Weights of a small GPT-style language model, trained from scratch on English Wikipedia: width 256, 8613 steps.
Each number is 500 + 50 x the weight over its row's rms, rounded and kept within 0 to 999. Layers, rows and columns count from 0. Numbers have three digits each. The size before them is the row's rms in percent of the matrix's.

# layer 4 attention key, 64x256, rms 0.0866, rows 10-20, columns 0-255
080:445585488466614497544464548566490540480510550482558389439437472548511526548382469396524423463520524394488544550474577438446538529503491509504498463404538519599424465483571610537501578458506464466482470452459556457489532534536542444557512483553474575548501552393519493572467540603445555523447522481501521491515495455498548408518521514475457472468497534527499486447511542464555491539475545496506515515532511512435528537497560552556543481527533493471478586500545436527431419525490470476504513450508486533533541564399525529436582436516402440570557428444478455486419478505448493416546508508509497581586493494522489555514486493574599434549493471475441475503598453503527521475490549547592427580595499612415531601441546526607555559495471549568487439381501520538425435489423451
090:574539518533457484479487464498559407531517505542497487472589493521546501529518549548478583543363501515641541576507535514614526477429422582457538448543454471490486579557485483481503570547441516448514546483475518508476440446529371505505552496505519494482516477571446530496529496487597457427486499489378491523556525534470429565486488462422515509522567558562497435506570522551490555447457431494439434562384471529640407443405497511482511486490515577532503430504484476440493511459484498547551606519364603542581527443595546523482448407484444524446513561466469487569509496459456441516466441516497473561528501472598504560458606532481498461488443486471601593500432478519426501465452500542516516457474440592517483466591529494535447467549493492431527514472546463406545508425539516
085:508514478476516546517464550513436472416462465395538423538472542467478526516468422452516462483619418525465534520446504398410460465468470453440401528499473563449459500511545491492520543531562507517466539533578532516383513458567531470498566433539574528534491446399549456593540483596461494534444473477309500411586497520482536492436549474562494505409502494458548423489574499431499494472524502572568474482544466579514493532421460548542529477538507565516519390514438469597483508505474578485526515447490454522478473537594520483509528470575520546461491592494562514461500464422610401486439460486493512507472506543512556501400419488450515459478522528474476456539490466453560406584432515520517422478505487506501472475452480616444513474485471422573417553544559565497346540444466517
099:400535460500440535542471450508490446501488495443471542433458529459504376458482498478504538503424492592499489462483442483532497500510488534573518499494582508556453508510436500492531416538591474514518554503464433562391567565486484509529474527476482422490535404513387530493510422476554495504488540463548531482535585508479387571450457496435514545601490503572483534557392457508448503399485524472535518524520459487510444391498545490387470531563518495464489410556443545539519572517485471528519473505540415560464439481632387526480592518459575489486492542465522647491568583544546466614414534535464557502385520556517506522547427487516451541517439498544436478486496523502447531521494522500451468536477585547527519556593399413406402568519500426445471497441532493532465584501525565
088:517508577442456445498548583448451446480588472539557465492518495629497499466476504456591487551469503524502554631519572522580463448435489557561551434534398557433459535499538477467490601482341526505530507409424535473536538544495428490541542590523554482532498465576441478508489407490493470433443482472431539518483426579478458415487499478547532485459454556528529450487501523492554554458558516458470458489400536500572496482409486562622507534479544438483484610529501457516410418471561475555543610495482566492652512481538566477489530468459487509493507554496525521512431490436480545461525447577526504487633502447481462545504529553502534434554477543519515478502518482515433569487498458556475483526501424471488543510499575499560541566547507558440499420466429408435588537382450495
085:561476508569511493483466483518483514511540467522596545552388495535472453513507517406563437587565430466423496549386504469369504526535464443586421482520484490400438469507545547548553515470481507571425415431508496533487465484557614430513480499479549441492443555501503536487531560483449522428535533517484459442592409466526558444453455486607540447356465496585428503508437532439393473515560601495472495485509501588522473452460466535509474434579540522549543500482386506469500429452457512536502486547529465413454460531566501417454570502535544533486517518383560521449535510395610512515455572586414612538540527417507588519512578496505500451524485579448497447500492521444490449469544555432508486433538500500487538494537482515452516575534488499495466490524531434491487542406460465
102:529493548465513425558465560519492489531530474436521534498486579502526524434551493557547568474552456452417511487548480494527442588540460387457449627585539543493541546548470501462430436552455516528511534475511455520486575503393496489643472546511520467475572453497450492472507490495474450535462448458514581517375436551554557391485518488482525536513347461536486500472448480571541567515414542500528539498600450480474541525520439489570565484542595459508412437447484517580459443559484505441469538415567491515507595567535438489580511520415495458460499436529485555546512466473503512540543484452504488491465439399415446504574500480540498492390548486489540476496466533490553620504572473552483454510514550443542470451443547485481539453457538414536547498545428387512533423498536338
082:485476468467534549440496546465461391496510560472549467587551516597451542525498362473593458528596467507440495535510544486557414417493458417572473424477437455527499447508524544531462573558529529483486435476482494432504494539604428514411513503591477609559498508503585442552497476499417525500464431507396479537473499464477555355577527525557572474450472516466574492470606513464521444490470534487403412362469510476473514574482465594627609473577477443484466465501510456483496516489534492521542563495525485569478484556412545442529409559525423524443469498539529514522501491529547437452465509498475529541538521468546480539412441521462549414420457545477510549529527519569516467563488541537558515476492483444542513481456448496477479537473465582541494493560455572496411422507383539
087:532368404522440523498449456422500500524560488433501567545485517466489621482549503481561441506534486615490527456437492457438537484496544463543471506531514529564493470416467467491544483430517597508405492534446557473591412499573565446421489562443562478554440487544597526502490478399435528498556521485568433470542525526483480518519463474536548519456538514482493508444500478458415496510467522564466585549488538464505575471538554516452515475506486554462549425538421502557530552522467516485576431610508421433528447478530515543481516616606546577465509509536530506521538505521567513486499509527393453437417497560473505472545427440410476544507499474383417418439500611492492541542471499440473499496559570531531507485511425517396434507485523416471495522525527567624466624544497623
099:433465548531471499558546480569423580539536525483494497470389489532461420468432525443511498499556456482443439464506410478431465604578479479611452498507502599505539491393454460510493375488521490485541408479568451429519469508504603551484473512467471426463520540579513519447461546415451509503537533488555492497554517527464558500502493517493502488457472453535489578533409525431381450463449623468560491537616523537541503443560529502440460535557545463510501536516422586465479559436432465477485365593535461393421431501518506458574585493562569511547466407504467520489540473511503496556450564535534512415506555544515608554510558542532585547495460517520443444536481542418533515529553580446475538465501577475508494490515433468457506523496483491513418481634533479576460577532504438
097:548525459555462497529504456452471433571482502473553491457499492422595514495437461389520577440485382505497505519415512387524547578530488494466557387514575445584510471466492536614500522490549496471521460560425505498591469499352469446487445600539429515491455419517451517472458476502526461438490463514543504550507479598460472499471441472414505537539592551525511469561468569525545533517412535436574461476492567493466534507538472522477568536384556544398435471497544452468529518563498507444541517565468439460464512507503525591527384575519511525413458450538521474503452529562543428491544427557424532423520493510551575509626527481546457454434460543505474519442489473527561530494512480555557509553522552554512447571519586475330450478505503501435453443488487473468536527482537604
# layer 4 attention query, 256x256, rms 0.0947, rows 11-21,75-85,139-149,203-213, columns 0-255
094:430488536527455517408453572541497463515598430517442505402529502431509451491519526465480588575494484583475575497490562479504490558485473568566503481514547504501445486530533425527519486505587542484474467551589473566479402539416475538505526470549507434540500442465370557560475436468536476474514463481500479533498487391445465568366477441513412471569472567619386533467443558476400566504439535479530531460468521496531457426465503510447481466472476539451580529449494441496534427478458591474542518540495517454535508504536584469529383553534543536526423535520415584496459490588562540511513556555588475523507455538414571551536487441543475459463411497501493460421481455406467616563558515539409508512507504597466547507565519535432381491522534409443541494522541531469433519506515459
106:518496440393489503559496560633524480425547488546356486462501455469488490535436397444501533493535564570549540426577462546525557531571568447537607591505513513439532490527507447477489477401430479553532532550439556517560489475452505517495487548428541562453541603497534531515489572415513393468505490576472492498559503472559605479568505565505469538524526459404419470470512509500498453458427521541479446449509549512569500487513575534548417542548427517469519494506401560497496576487602527523414477512501510537479491383511482503394491583415488525473543476568431446515497567499479524549546484488554564429559487588520375426528460536380553475517552475524481500552503546532603444432502496459523569499481521436542494466443550435538500456433508477509491530487498561389415543498508474
112:451501523431477473540484543423492551512556469487468531529456479494552549397611554366479498490445406492512438519427494549422516542498492447561499391520517526505499497497520502611537527521542485496527475504470572499517589553490570436523525468562403534518514490504496478553515423480524440524535493490554506509528450579443425460574570608492520469544517496533440540555473561597491475397579452510482547478491517441551518457581478526501508415460458567488570442516485510501525548485416408474536421545486471377510408447402526602492519443543485458549394488460472445476557506609537512463469526549534509456440443548504497417536511394515446509538502459402409468531472558526499633534574548413518512550531479546466510411592497469552415593518517478506576494522564558521473569532540556
110:565586497563533492481474538449505452520418462501588530501491554485577477506500511489506526510464509542469535515499570471569468557467427485444519565484526423542493504560515486505483531460459471459530547487480448506400453541560401556489490459511528467496482404495480529484493483521488608564461500498386539540387468459499454561447499409441582442530495562573582449449501519519468591581425427392469505389481435549515450497446433520416559380467602569491473505475540414535424494502476457494572590471605472553536572582494489497616448535526510456501510455467567525486490495525487526483491424468456516562490417408524487510480474450554489478465504545582604570595553458432395497538513456582518467475554517492532504569465465571412503545561391517481540498504510417557506401463425518
092:508599440469554496552552461482569476456526493393484563459470477523573489488423535523474434465576486556444487443539460439485436571537540401540592580516540341417570423543465463508450497409464447471579522470475497473508424518447540495432455547476501501508476463497487566443510547497383528489453476509522570518548495447540528556572515570470606549472443447464561487452474526403532422478502508476400442433533505519484618523450581448470465548469457526474457497506490547457573510441614532471471471461630465480479562427506451540472603580513475469513563442434524513594499494548506586507532383518453589543437421518536402468472504560419501514465489510569454570503540447477518447458468487460493570581491495488628465476444481518464512492435473493531470476463479476480545482447462503
122:533461490489596488544448605480546508537489438554601490627485500522467421507536499594473417591522444481441466545549451481532441600513463506516469595482523479510479484473540562500424487462555456483557495551388454552427509561522496530500476471456423452521482498489625463484558496446442536541484482484507508455400515469558468518555425478511550452548401448526606550457471533563538437563483494565524526531559413580494532536512507420542473514559491473492442529459519564568419483532475450505468495498588484497525549511441476463503472487474424450530578382509524530516507476522468579467500449460469521576525405345520507508441478443552456441441493534537522474573576530470543534505567479459543462479429440422554497478463424480489475516443494565522474472608407442600557477364539410
111:585450493528412495505553478618470536501457579486438448516520562488412476494410449493478610529474633472461501505551493497524547443474559563452530552426466557501443520481514474429571501466429513504444600416536469545523477448553478569457489498547545480494529458459533512480332488471458541478427548593390479548497561501553527503412500436419497513475565522430517389511534503531465564584500528511534508472525519549459428547498473499418463468487531527491441495488551482481457467486560441459466507504489552601499605537542572454483508452539552467388523626470557576410526477476422448512540574456505501458562560525544525431505427513402474418532535524452586458516598482507579446472460433616462442504501553474471446590404507544476488478512471553475485566509452517499488437490514506
101:473600529462532489501506424514517551485438450448432537476567565459551572423558540451495492513372528527467490434518492456464523482557494489478437513452555456443482504572476455447477456434577376504514573466410563554382500463366537527527580485516511502537501484431529528482490460555544481552540507500436442412541581451428502503535495519445553529526349484412492495419477434414466480413583507516510545428557404438580490427473524562592488519546549500518470526513487505460538516440542532483466431502501461488393517492428386450494551512466447505546520497481472502547529573548518513507447438484481468527459506537475547470436488443531502475550523437431418539472449499533493475594576579465415548514515537515480448499497451516507562547424458530546404388384511514527509429496372533
102:473459419465547472637478471527646559440478465556503501547569486535594491446468501440555449421514469474434422551542423558472491599588489490503500544556449539545460515462467579456523495432527551505557461464370558507547553448473556481437546502450512544462496512525535429514543504567507492533559548460608536504553517546511548507569495601499541533511494420464597544497531582492481385561488489581462459553574500521534608517439508499560522529524498455544492516542466578497481541503502482530406438457526501489462427454480534500464554450508400480421439434556482524467445432480532500449555449488413483464519560461562528534420469527483540531503489554410416496476523493546516484481502482421500477570548466458420401368400481452556574531379510487542535385495473490491473553506500433
150:512540489399538478563543501451592525523450432515541528494523521574492450502504641491513430549375488476464534535517502559547542472492447569480577536574534537526520492473429479539511586504510526525434460480564447590548491562392467538471540499524472522507458495520497511402557494483593442399586497442588420650469515441534362514541516535456525436553490506526532430569534513414487523514646500506545464523428419526515442507463569397469533534484411520491549528519508505400511483416527564542441514559477494468493394465550496434507478534475524457500536505568452512537426525546583438577504594536529539481463463560539416515483523468435412560501472455474495554501543531436524469503436446424442506543416424588487426457494440444545457504527519462453526447533440469497540508518436507
085:479489608511478480519489530382441533546608446578510508538480507488412571463538576535544499483442475449441501566416534493496437543543545558498452433540481509482485422440462505472491528589542518547543425557549505558508542564483490518586492486571291516561476420514485529553600425504598524474408438508588465492435456506460414462484461531549491487613474538531444531478385493496443506470500479577555597477468566548519509398475471500534571410496435460473498543459554454491553506495390512586599494590444460396517531517475485530505423481477483522529454493393463468507498497550445488495545498486556522447471498437485457564437558425508487498473536543489474484483469513551545561521474498474494508498422514552448549519551558411581480530583582423480430540558513485538585527509500514
070:493565444410457492512521477503517467515488520541529486561476513505521472602433525477512540466403447564542572405502556446504439417522551531528571522563555467359511444500462514499488494500421474569630532546523551486469397453470473484519423554483434445487480472500459519441469471440541455483473465547476483558519502403523458526502410496510456455564485538590424488474388484493459476480598510672527492551520570463462483363478527495474453493488458516504567496510465455473508549550567489611437474472494525444481474398446478518521411574431561494569496499524553434484470436490535417469550489522598514507520500492414534474499371493407513533484524512514484599471513540472509564463487514471525598584479523436525643521481545436558367553559510502476482483435472454548522453524508435
084:527511521450540541419478519397488532498562458498469591567464474493540535430507469506471558514582530496560465454480495499472450449481491530448488512448441452558554550476514429576444514522519481537455503533536527493458456497494500518510424507457491625486461431424554548602491519505434482513518550456481557546505583509447493418463570649571577435448534498587595409575555503518478496460486481530433565363488512509461524478469517617551524572510460539469490546480554487473521418533497598497492315477490486514453559521472400463489501433458446484357521548495474533428511521487566523497438465490459537546527475473549487503565525455537497431484535575485498550554475546561461586531482528446543487530558442477530506534547441501315559433523432512533571544573479492613520468544455538
079:490486525507465482543514400464521558490537426574380523521508563496497547594520516550447459465456548483437538496501503510500487487547622466543464472484474518395505536434446486441445475543517500576555470476532495507451444471514489543552443507457514440412469512573557530473447459410516541524498480413607469521525426475495450552439457508559479528626453524461524520452454469396518510484548472508558514536470528508408508542488449456489474463526431552577536511479494492517522489387557518512440414514456557490482466394456445521528526488522538511551489527480479387503533461486547509486550406426581545460553577449539510451380409503537559591528503482475453474394475480540516367512494533422421633486483523511372527488512514465637559570488496554479444468380446470610512471547559499
075:459557447449524525546560508578562425539412528484572436449432458358511492597440499532524611497511514427501523468476542496459410421462458496478519441559494472537490461557406505461577544530470533511474505622566538433582540493507532493432500488634431524506470465424543529408495619459517531454484533584476483571563518475484506530551460427428550508497564544552417568534502556501471527521482449490506487419470548405561512496523522503456403547561553542447582514526428450474537534509573494449504549482404486438525533500518444540445486392484506529502410480436464561454521474485482494483528562557443494567466411529502516578555526511591488522538480444529530510517562547459536480430420597571547494475477451556547600511479473387488445422540490497498518558600414550462463516463536511
084:520422389501586537524526524447536465484516486442562541496525503496649501549541501504466470462604532510426508490545496512472470493429465488481582589540476542616544503495565493522539548512546495431464495518555441502587514516475512513516578535467481634589460484437538560531446602519355432412569538463485527515521580477531542424515514641590532483457602448556486413581547507452527482486473444472413552472476511502352481537476509518545490502492548515444474479545578507457587443513541478507427428445491458514514445531475447432547494466516414516446481539425434602445455506579602529509444498512449508586444489483537455550547571480409500519528477477437514495470478483501491582451424474477492473492534429548538515460421466587461539409536471519560541546562543497501475440486472523
091:534541571582487459467481536499473565510437484467453542515546473563399479405541528625433455402479528578529388523511469534502598571431613502545432441541488517580443445463516443539519463506526471507434575533479558478472556525537532559537497511396430527418560515468591424572566563540549584485564516564510489433533478556434491474574559532419505589447400475443529518499539491466575469458453523525560523541546466484637551625517594498494507512561535386472480479587384534515371503535449463499478549524501560532506569510472594561438484505499440501495538533485475451476494522488457500492476527515403439481479533522472495519526488512569500474457561477514478509544536567470442478541458583586540457416497528492511493397494490503498498470451482493528501443509456563487498577485622494
081:537456482479534525505443566486446385451535419473501517484524450405507512489493597536474559507568507541546430523498526561464529477477458484493473491556490427560475380508443470494541545465538443518394476587554526529525541549508527458415539559426550556498514449467626540451508580505458517447486462477447505607504562523457539494537494433534540526352551515476527529605534544544463450535501476607530456403502539522497442608606546484534430480482586529521470425500465488455446518472496525467481483526481435541542473533564492468416425491563468516473486540402509608541544524484510539465455491568421560535411426476507521538464571436496454510438535550504585435547565466542573502481455476634550480401550431517563564536489425509446511392544495467527550501539426578536467528462421530
089:505516465504391506490529471485542427482483557537518543533527423490605480544519453461559543523573561453417437480450483464462544506477432421518526438466516527494456557423478442507573523474436442546438474530543458507528434522503558473487478500530487482441504463465479535447531572446432466414510498418581516490556590481456446550433495567582460459475527493627495452560527587504475561489511521521458492497448471426529473404478550499500510498504422464576460502490471506540593522452544580458489451511411477487527428497562547518523536515524489583472485526441531517397524497647530570489553492512554506504445498481552580471549518466570451579659345505508473475367410444561538376519518516559483574634546525543529482468542480524470513523437476513490493524432483558628477493553477561
083:495435513629535452553533421499502510446384459464471528439509525540452466544493426526428482405631416526493430527563465516496515541517511514499498460488471558588488572397545575468491483476564526465442423396485544425538524548579489525533568534493478478477518529539506526555523520589517484510530456496541587416517504495447503538517538533482467594543486437449560512434519441438518512528446543387449490494561430505498563551480530522527572592559568511536357479529524526585480505454538535498548492473512587557519535549514514525560601467557468465475543534507526483600433438506484500501586472494426537475497602548509436502468444529501555549533546456447485446516560410520473473436460577427475439502612527498512411438508475568506583665515475547594536472466565457438494518496525450
123:493573536628411530534503566458488497482545521493519586463584453418504517428466543450413616610566515549629534485479522493533450475470462548549487577476510474512515460542496486540519531472519495433414478512599491451495526479527468455498369518511574552529493480614436505464485467462508508467488513536453477489565531458439495492474528506495499463548502552482539455506451529606485585419495574443477508427443501499468439514468468445463535426482457481437458479556491468475469445438468455507555537581429394470523515523542488583442444488507530557499495594426497473362481507577466598628467533508520559462445419473502512525521514522561442531432508502491578494472595504452557501571433522569416589493369503595536529507485542597522401430527492511427593525563468525519483485499459542
089:472603597494484544504496424448489494521480590487434605470511567505501501585447553455479544554404481459485581568446554517497494545530506465487510598527543529433440464593445558478419510490471433519604502473540479580366516424544472426503427499489504456504548515486417506512467427419545534517460464495465418539466476468503465508502393387605485456545498548455517472530475515510519471445579429540529511459483598503400480500485353476444489424424487601530526485449521459541473438506504575493467555521547482494521450519527506480515457517468568408546468477515480477581515487521467475476547479450520507511483515400482529402381494479462469557456489500513562503470551500582586480482539420524515539486525518512384583597496558543599493592467565516513425489381558448541488460485434495
085:516479483535500546502565480478500509571547537436449489479441434427461485525429520489515569403466533520536529526501568448534425430542482588509480449525535422483491477468493497512486460538499496536427487492572505402547487419523434502515474486575494475486533554566424518493489515435495494513465467577451440443504484485510518489468451398406490538532435587616447608490518479494580612483419523527495471461452524471490511467502564481501506446468592496460471593449489403526509427414543448521586595503514469584495523470559523612531447517483626591602485542395562479428590525495428469393481521569463476576550514422485482541432560481614535550532479520519585519477475491433465543483432480572571520536547576538474565588473557464548548475491388494453457530414557566472512446471469544
119:570558565502513515457515482417469521505568503482522558433532536554450565484514556478506502549589489497547453517377532439483624480378476478559441483472516501608504521434536535499505501540458504507479498502557533577425496568556502533603455511568475446577435439400472485517509547498439519463476455492534507481511533557463434430522548412567546548457507542462512427533462442436408507465515563419509524527497557464563456532559474491461483407434549501470514423575474481490521448534403496488586475480574472443561458513475479569470537507480454432414569569432592557600472559527529493452565459622482462450443425456430521432623445502589472511454442500454422391495482567473487488522526471492450493514486495564534439532577494544475482513522622458450531496531482415563550612500487536
099:528489491435466503392553536491521556522568493550489524544553450468409490388446544503461506508545568524423505513485496470532488500508560484539504514561476371480574404529472489353540489490462489544541599533534347610451465494433469498466481471547498471509487547470539571521559499475523476473555522643509471526485482544486493423591368515520597469437417560546426404463480493526511505475456534546501506464470564519500506516472545509491611515455445482480510532475467464571480542581453508559474511536520379459477494533435609538483571444517575512493431480607493505439481464549488465445483520562513558390458529465499397408501444490490464558515488536515477561582563491570470448527521422468412485418487546546460455553451469489514554495513516393449521577593531495445553558508448498
095:495433422612466528463507542525563485422561440451488485452464522455528422535405424389531528464564514469536578485485565450527453469428562512452462458458415457471616579478559525591466546486536448444479479553556540354601501483573468527481519478486548474522432541562422515432437477459519493525489490571475467388517479456460554543438519398544450470483497564465500566481540485550513609508500476505539384435457522481475466526479604480495490505418558571494568535497444431516474475518447551588615580537421493452509438479472511502567466498600562504458505506524476420558458441496475572443475561474460489544547495495441509594448462547510441611539515473593530569491462490508478546465466511488568532527531515489489543630482581556451429468545466537469557513465487503465528420484476530
101:459510497599400492460522495491562488356432441563509455489585572485518501561570429438512549549549530520513482422436491514466570460442500491498497542504411490438645542494449521465462501460530438591424523624422469517489483504547523533530469530509493478534389485498522483362468529525521531535525495461519515527496559543495465580453613478494466484515462474457510470535446519438406547461518476443505508438532515497518423510526524485491527476463457556471558451541525529480492549556485535547597477560552437420568459472356432567481474502537420463463573539540425493617431491595528413433487422477554492437465511574394428535579453548403471570449481461492469415526502577593446499515502512506488499441402472535567490480550539480484412520527523509502570487477414455490504469473494562
129:480539574544546442522433474514479518493472511520529446562407518467497486462474510576534422481516462455452466506435478466435460544477491523438488513424531432451495576562560569592427468466517475476504488441418582482466447400510557481458524415500512601446513498495440455610486511566508478536493460550483547379407392553474594457601483533534492453476597476530509586434564437539557408501543495439475409574624515527494571606500509576485457526463604538559434525438500507510471538572491514534451431438556548495470466502471426494492544514596502480468426472570517396490504507414444537469547428416508441431540536480521609468486459493474540564447548539450508534481427483529500525506540580443593459498550502402457478502537495511494542436485518602560488407501582480486508498515491467
114:503544493505553468563442535477551474519613507451562437479450518489525574625465539490576454595435459478611520542489507499470455420546524464430482435592567636496530545394549522551496516479523525477574376506448582560541538481495540506517497520532559523453462475548510436535535538510417478417464400430497468538537476503573505406513478493594478537544519492476479507519496498550513489499539532418508477498449433493414501480520489503523413509450551427429429458501486507409538446475499486492547511442522519426487451473584372419445484470587518570527599479503483445567607516395501500557458390504464450504469493416539577516501567500577612458516526536560534483537456532396569491483513526497505507421574400466530537474490533563447571439459530435521472509522487442440442554522489459
119:480502558507485517427479544451494470517449480482438444454486512525533540383573521477455513601436494473530548405451548539486575388462498465582479532485536458545530528575446420545482533468427542463492487598526459498526478458503505489469481507627457473493437440546573470472478472509560477479481547458503550558421572461535468528470525533456537424424477563484503465531482516459351532413548527472437523464522454397551448455529515617478525578529503476531643448548544459471551497535477569499525442476537433401537525449405497503415600491457474435453524500482484571540477549635481492576437512480557470495402463569456441430580477425515465522517496499483486463447442610516471535544565487499406597445433468502506476501564565530460428476530506443428568453533461539554503565553440547
083:487329482492502461491613412545477565495427537535520446456532569511486519444578480439466447425619545439442392449497404519437538533486528450483577579488526502548578531487427457468545468474522499549552429482509486451557560510458594462510505534477521466480496432500540503440486475517487510538494515550539521499480533504511499485513540620393507491431483404508440397491480520487451452545464502521509527455562550536528518467509550542483543499449424458496538510514467587579522571531506483448428437489583483433461507495414453484524552481517386441488478496505503531470442441524608528531550556478486502472531571549468441461617462476461473532489484437420445446559553553494456462547516572435412480523532510537411417377516513519511465578442436478549613426597586430550477523535446421
173:614511536479469555483497504405396515539474475565476529514577475582523566410539562525517543590452474450531598479425571606550545456416492539552518451425427475512500549513517535478506596468485572402489469466470463529530480546498429483580457518591504533526452491511517507469534448492537520484507539449492457578447548499531494476513503532552557469447541588561524517553545521497476540552508477452526482541415551494453529537485412511551655516503395461532426385515498418458583503544447546505533478460448438455542521536464485529421518416509401477430486531612490538498508513571531520599496528476543520435485521475556410444523546469531394470476514568482515603446486582447402515524521465511465499448414477594491458524531524488590514473582504431417520462586518508483586538507437592
104:452583456402539511522512430422485458526418609435501517578483510416532496486474498613448520477433530630517503537503525522529422464550478581480517508509562437417383521618522512534443590497492510524509548425482448477465434409430480451420468431571442487483585472538503434524502495452524489475424513602454508521531507489516475540499432525434581440584504520608490559531535567544556425488488478522432509580486513496466553508417531567463494489533537449582483571372566472514436471377565510469439467467537475560513592442529460590474488500409572561541445455553570510397535570540464460530452496475496482537515536578584506435457483477488580508537543495443520472530485448485536537480462476522574501586498489478441528488523515472485534481482414550482493522548555574517505505441576587
079:476453518562368492484489523515505457531614456496486579562556535418417488478503497426385494471408507411474518434488490394518414547564576542505534496449487461449524457484497485476432440471534523511570511527573377528478500572510463577425501469453506507561555517579394538482468454542549472464490481547548483426495548417473499504461463490436474395574507515519528575459479403459560549428562558507473515513496606573606485542492489510487506507501440481552452592413514504500607512491603529477456549505494571528480487488493535486520512491513612480504509548508571534517507433551490508570429604533559593435537485407489506458403481538498522466469449489519511566368429471491561585469484491546452571537565598526481537553534500483501465523545474475482420472457417459614550493525477469
084:589470443493555532524478500522537562596624538481529487515450513522618474419577553421554508522543452442538513474541484447538487395496415412497528411473531538542526515540583539466434426391400558472562477519446493595507496439484489600536547536500430546566433505508462447505514468532433532475456554518543440487445522535510504478554548521417545493452423491499407459436457474455522477486487491542459425534536497483510539518488527411486489519482568470478534513552472534488492523500469417517536522417540514507516461457484477513451501501484497533387485540444459545456558548448418487476485503607504504451601523468499417558567481527523472478566457440564536484471516468375402589461539488516442501557497524459525444487490545566534432565562450499476527407510564462551743517547479445
101:548402564600415500433556496523540539564632455477407534398635522477450448529514559454450488483497525529535522500458503454466541521488593565517441549422489364471612531482517472586503454482438514501488483485546436500485522560459526546402602451429523439520500537620450506518451519479511436520523427494462481497494493433425482525448572411477402505533508533501488507511510440413503583451568499352506463471441620535534443523522555461476464449444512513529508474503436494573590425564505483553486504613534504438509438437421572538492516570513526473517462524519482460561543497530433606536501473537543578473511471423424552448565461521515496513478470544567442541456472509514431452426511487444422556395503568496543510524556503469572490498515525520433556518464536504487453511515465492
081:454464497461522500547481502490448492439447507535488529436397543452459568487505438531531487503512488515451520419498522511524472601520539507438496473501533506499403428479457482416468532574531470408540409494579481404438452530595470472576433488441539487429522560523407493420508527483497549510436393484511577508554502459598562495505446510569393472509500479502540610508503455513487480607486580604396512479505491558587433407520480496462380542560432481512462567347587501522486517502529475447458527395464511503438493437501453500519426550505488510518540460523394542492442499511476387499557514449476498562512502541595541370397525477452524437514505438422463570506492431441520448581474475531543484565511475491487539520455521506405550547415498576540411526518459519509458499516519551
076:573495467475602507466467442516533511495471573571495463495512498491539452509502524554580443514564518571561416502561440509522533496467511417485416595358588568510454501458457531435500500457512555522464479521439553552464440461506510573543533487446504587501468517489585458529507505539488496552531480445526567558544556592576545424624498589508544573559468419440543445516466489496493425575517514558484480473546460458532527549427602500578504565517450506467485538595515586557518568619456467502513537442511477479564471437466467558513436528462383475455552478534408567446456487483569474445586399572447495478521433528549478528562479557536477524584458420467404485513573475459504522527511431458509451541471439500516432415500472452410531501482454473545515418542480504577586535613508450
085:472463505434536490455465488513568460507375385451437461521555462497551462499422479485484513441502481481489416521617461469552439388490499497549544577559496546469479522499468505420515482615563480425483602441477549495506449562643485448515530469486454490441543412513529490475438509503416539546464440541469548507540452558505561541503503416569513591437567481529505587477553535484515501627459407644496538456528459489501437534497438483532475483469515452445422534441528530494502579629591505499467553448559483526404562529455464460565532453490558553459438524516529512475563402491532592441511502477435504558506491436547602559399492493492503460547468474546451517414515428517498460516467545573492548454423481503515529521403484492521552553486474504495507570460384492405465507469503458
076:498549464448547549518502485487449562519386497515626555528484459424542531420554492495472541499479426430525492552486501473490513565536451496488527410502473478496473434471555575457532505583543531481553447554557584522426572480557521445613466520537383616525472555466435430525559560536541558450480563612467458566499539531522492536581495538500526469431510509470458476520526480652494511380517509519523482501438462527429450512472415524495514490505468520460520419527441491458394503414394437473439503472527488516507458470574530527472515414554462523512466568491503496366552555473537410492530551516461444479478461519611457445530517460491420494610506521556638494526539520457488456504496470509563466619537500596471478452524476586508411507600540563499482502524537581474478560450560499
091:509438455549504517459529628518509528574513545496513363573586573530447458407516545462480441538543508569475458516489494451495452517495513458514482503396535543598489523487582478587511459388535401480488507504429417551495510513443502556465592574491462440517512541527419377438535476574568455464598580476566478450479519519507564500514556588372430430526425481572505470534471430544479585543523543525444421540469497554476527472412595494527582534504489421547482626544472513541523513525517450429433467560441474550474440486500486480570502532454467606492512461586590508468491552414457416461512463485487504487545526449457477479562503487516479421528494456456461459458504465565426514397559457454515487502483552506489481431503463523500481560367473497491482426427511548578529504489497517
089:579540481489521536477450563580552548515465494483468460458578502509545434523506469501566389473531513539515427501544423518507544469452497505517508500427486510508454515499491534505538467453439566548548564484379551621500458449479536615426520533402526471460494522544533427521455498536488516598561527431462535590509552559587477607552534487456512564456468411483523460549487545526454422568559484506395572522551475421512502540449588539568511527611525486504494479563391570532504517639470438555433401490573470520546487451450480511454564470434412489421528505559430480561505555454501511482539437506501515491518546531485460566611448557503531411506455466481464520498567581565455411526559451457422481524400506438552505411509415438524520528418521492555531433477483565495501514570525454
152:518546474478537541470571629446453480597492465511522444487429437484530470395524558503550538543388498470549589495380621463499422470485456521506489506487553562535490561582501468507488569419438560498504567467544494564529491485496462531525521527626570454516479463485542423502530411476548453457494541512419498473394497526501463508471456444438560419565489619499502489500464538536523609467514465501464505489367464464551520488487456499541523529493467444517531542522426387530436520599436449554619532489487412453502543505512551514529471483427539610535452438505594517442433585464459557529394489459519437524506478457467429542525497472582502459573444582528525513486470567485552487527530524577414517485384484540542540572518447515487542493546519455402445488522518475517580499474567535
080:505526535559423481393462472403535446534638498487515552514564543455472558421482468416467521519440523580470506554467545502467491474513536607468489482556483448480517487452511511600591511500498453540445506528546404464489545612469502517467495458524516454574551424499414516499491488483502493415518494571564376502580452421452422457446543464523491490503516558534457551502518433449516594438592485399571505466401575538430433457509493480514514347497468498506575491449501437456562463374472529460461507595555537516462559532443486446518532492509566581639480533480538461575476444524543515555442582501527438478462513435423593493428450481530530571427548506523492507412464513513541471492463480506517573456580577497445557547557519477535461469538557578486490543452479501525504507464473577